python train.py --num_hidden_layers=9 --hidden_size=512 --num_attention_heads=8 --num_key_value_heads=8 --head_dim=64 --intermediate_size=1792 --vocab_size=8192 --hidden_act="relu" --norm="layernorm" --norm_place="pre" --norm_eps=1e-06 --positions="learned" --qk_norm=false --attn_scale=0.125 --bias="all" --tie_word_embeddings=true --parallel_block=false --init="normal" --init_std_qkv=0.0208 --init_std_o=0.00491 --init_std_up=0.0208 --init_std_down=0.00491 --optimizer="adam_variant" --learning_rate=0.000747 --lr_mult_o=1.39 --beta1=0.95 --beta2=0.99 --lr_head=0.0101 --max_grad_norm=2.0 --warmup_steps=377 --schedule="wsd" --decay_fraction=0.795 --decay_shape="linear" --final_lr_fraction=0.0 --batch_tokens=262144 --max_seq_len=512 --doc_mask=false --train_tokens=1529000000 --max_steps=5833 --dataset="wikipedia_en"
Each number is 128 + 32 x the weight over its row's rms, rounded and kept within 0 to 255. Layers, rows and columns count from 0. Numbers have three digits each. The size before them is the row's rms in percent of the matrix's.

# layer 4 MLP down (transposed), 1792x512, rms 0.0215, rows 1588-1598, columns 384-511
105:120138165095096081096155120185193107127168103179193176137138135127179142188155172092147118147087144146127140142112141155163104105134156171120121109118102097114119146139130140130154142132118133074137162131093100160181172047110140172154107120117182151109084104151158116116178149130110136100135096153156111121141183184111107113165112038111073100147081156104133114077116142111106188195153
119:063161142115097116133148100123158138104131111102129075084193144161130117133103203124178187117111082146129136143076099103150132131121094153139134131084097130153153192109181108140148113166086127086081120137179113080125155127171121153142144094146169090057109127140164171134125197145145094173103119101149128112154190145051094120135073171072100086096115194067162175147099146151133135139132
080:119139160123132058130143067109165149190153131070160140134116152089116156160136122118056083118140110123141137102136111091161166111128151064119105092129123128149100132137177132081095097146102128124174125193117134121138063132161178153090167151100105133065155136038127065151124148150180152117168114164129149128149166132110122075131179097078145144079095177186107152122127112137099148112052
083:108125139095123085125149176079104141142182116104107168177097084100093145151162142143136149182091165146146089177118138173097105103134195093134071107119176127117202130154098162121123157113167102122141107115090134148157173084101160115100089099232090099108130102141131125143132123160173143070102163118126150113171096135072133150099130135122116124135107129158118056132141204137114070119129
090:149071157144179109103096096104074113076100107108148159083116142181151112100101115163171159150147112102106078156093068108136111110111116082134113156193138135132144096049128122119102168097140124076131132163186153070154078076144066172118105118130047094175171130137093181137091171108109174064097097106161082152198116098115179164077142076138144156146135211099117131128099133158098110106131
097:125135128170148184081073194183086151152117148051144099125127182111149169139143142145178185136170152162098140122097157164117179130127073147122136138131087146121097150148137113121143187071032141176103172143094178112101123103081120111155169132074187176125130145090149140067090140098147119136108194140158091167104091110135138110144128152110145128186181153139057127152081113130093182170139
114:141119161189089092105140192175138121125133104126095122129113144094101094111125127172202165083100155140126114149083088138101113120168061158134109178108164144212107074099170164176121149136076088059132154142135142138080145087091141091088085054065117095167133108145095136134142097062104149133109110146146101123094101079099080120117142090153131123171093079163102174144085124147160155103111
121:140116145109176105117109071091185151131112089137190145095130138171118109090109070091132153099132124163059106112165146144158132108114139130082171126069089121173071141134128112178197149137136114122159126141142153127106061129146085054181151185123158141203136135070115135144140128167112177134154114153154130159181129127119129111070154118105110110163103109142155075186119116092117165111186
121:110155151165130065129120034124162122132220106152100097147188126105138120063104098121121116114110133156097142153075152096128068120135095109151114129134157152081073133114180098150128120088171108051150140089193123130168144157148117129138097100097183092169152096117159123116162126140184080080174144080115143135056125106121115082170108129132184103153103144132136124141142112050106089154163
108:098129174113131151101132146143115152109103130087096159091140195115134124118137152150143141130135092140120188146130077135151110088090078132099131142124174109170112137119147182099123138134033098088068170100150151092159138092140151118070112097129157139139167172142126132144111181119143090159105158119163091080164126136167146093117120101093132103105157080178104176102151142135112157142145
081:153145124058163083116075138201107147160087154090170131067102105115145150122100136121128098165149092141127138136092113105124219108093128137140127121133121141150101062151069158143104112107109081138107135113163143129122143184157119118133143118100149150123064100143108108120106152155164110179153144162133165138165112126133051181065094137122130141110191159147100175096096134114150125205120
# layer 4 MLP up, 1792x512, rms 0.0298, rows 1589-1599, columns 384-511
110:163107131158099155155136170075111148123172139126165071092138094168080167104160132157116145120201163137086147099124096139183083133162131099097072125106116150187172116173178097197123123089177175136125104133132129054116136172116076099138139107082091058115136097165180144059128177113113116147119132114091117155115123147121095105136134146163188079131078136140137118077137162167093185129113
113:152174144162110091131179162119147141120203066115144091105134077152177155168181131134133137124130133088115126069144101172109171099147158089111115084144131114096134115134148134198120133147148150074120142101081044102088118145120130121130172117117104065143147097110144123130129103153128096047140144174120159129128162103125060164120085179151156105185108127125123073125108115135064088209111
106:182146206107098108171120136146185189089134135159139103144153121193150112133173073103144119130127138108098126153113127107210140137095135164136132086131085093161101129113220131119126134118143115083119102124114100122145161144128147154146162158150122108113150135116090139123081088108109117093088100110104138145086150149163059124129140150151175062086095128133140166131072086119128139142117
090:167087155120124134118164111168086130125131134121134079075095065079107114138127120148144198141126149110121088085143175050103171116097106105173143095147113120169136144120144212137126165126098146120096146174160167135140145116098204139131140072101116078115067129135148104137138106140109090134135179142130135097134100117075135128141165142123170106167150103128147122105137109178112178204122
099:153162120141101151063161096119087125115150075200107083098137121124112066111057101094138111109176110127126196139095163126122204120147131146131163150125103076137151139099091127157160142156141131101100095137089166074127166170183087111207181091151110113090146145115118137128128127137108160101138131170159186118117129089155112152153095139114047173148156144136057066115196117071137117135095
105:121169117175090129157130137082113149091109095112108107092109098142093104146116127149115127162168110153108189174124101086112089151101175119129101111147116100118201138139201154136175094171152171156155079122112139093074055155172085128111129169123126064138181132172153133092135146070141139142116098138134099138140140112061063126123159150109102088108089049171101103113147167133119185131074
109:151143174100148220187122138107187162100139122135154134122154117143109132159138107090102105085133100117143120088114171119209099131133103152169117107145142186217083186171190149110081121093117116168088084136119128156175129119102109147128133084095123090116139084136114085106164118118099154131165123119112140091069146092106111119124102153179161106132170138106158130162098144080142151123139
106:103107170114094082139140111091093119136143177185108137115121078125117124171158011071125076117156146123173116159110107121112146192134182126130139118160139153119149137156113165159146142136173119175115071166149161147133114135196125143122140100137081104145077083151110061112202135111119179108098159131134205172099148194167143124126134127119130108086173139162148137123118134168146189091123
093:135145125192097165135167145131130158113129127119161074074106087139149141092183145135127142114130144146112141137140129146141146127156082137075215118090136113153148143124159080140178145117156114123120167088146136103109054135148159108158163094167143123154010147113084111097161147133131042081119135146117157171113111089116128144172106125205086090150207125151190124143112138160122138159105
084:174077131089116138110151115093133094100146091170156158113076110113100125154169093178163104124159118058160102133142170132111150130115069121131166100189094099105119104046153156133113190100122135121142096150110081087119179078137131086149086084133131094127093139103137100189171120108105120140186108138122174155152139154155114146165145143176047103098119129123133105122152164135127114122065
094:162113145071094118136139094107138152089207171147196126107119151117124126164173140142119124129098211117113157107143164094045124128107105150111177074133150201119109101166085117161068153088101136122115122136145200172142120110134170100185157126119108122158116194099105105082139179088149162127089159160159097103141092125149097121115129172099131140129164116086114122119094164131140151123141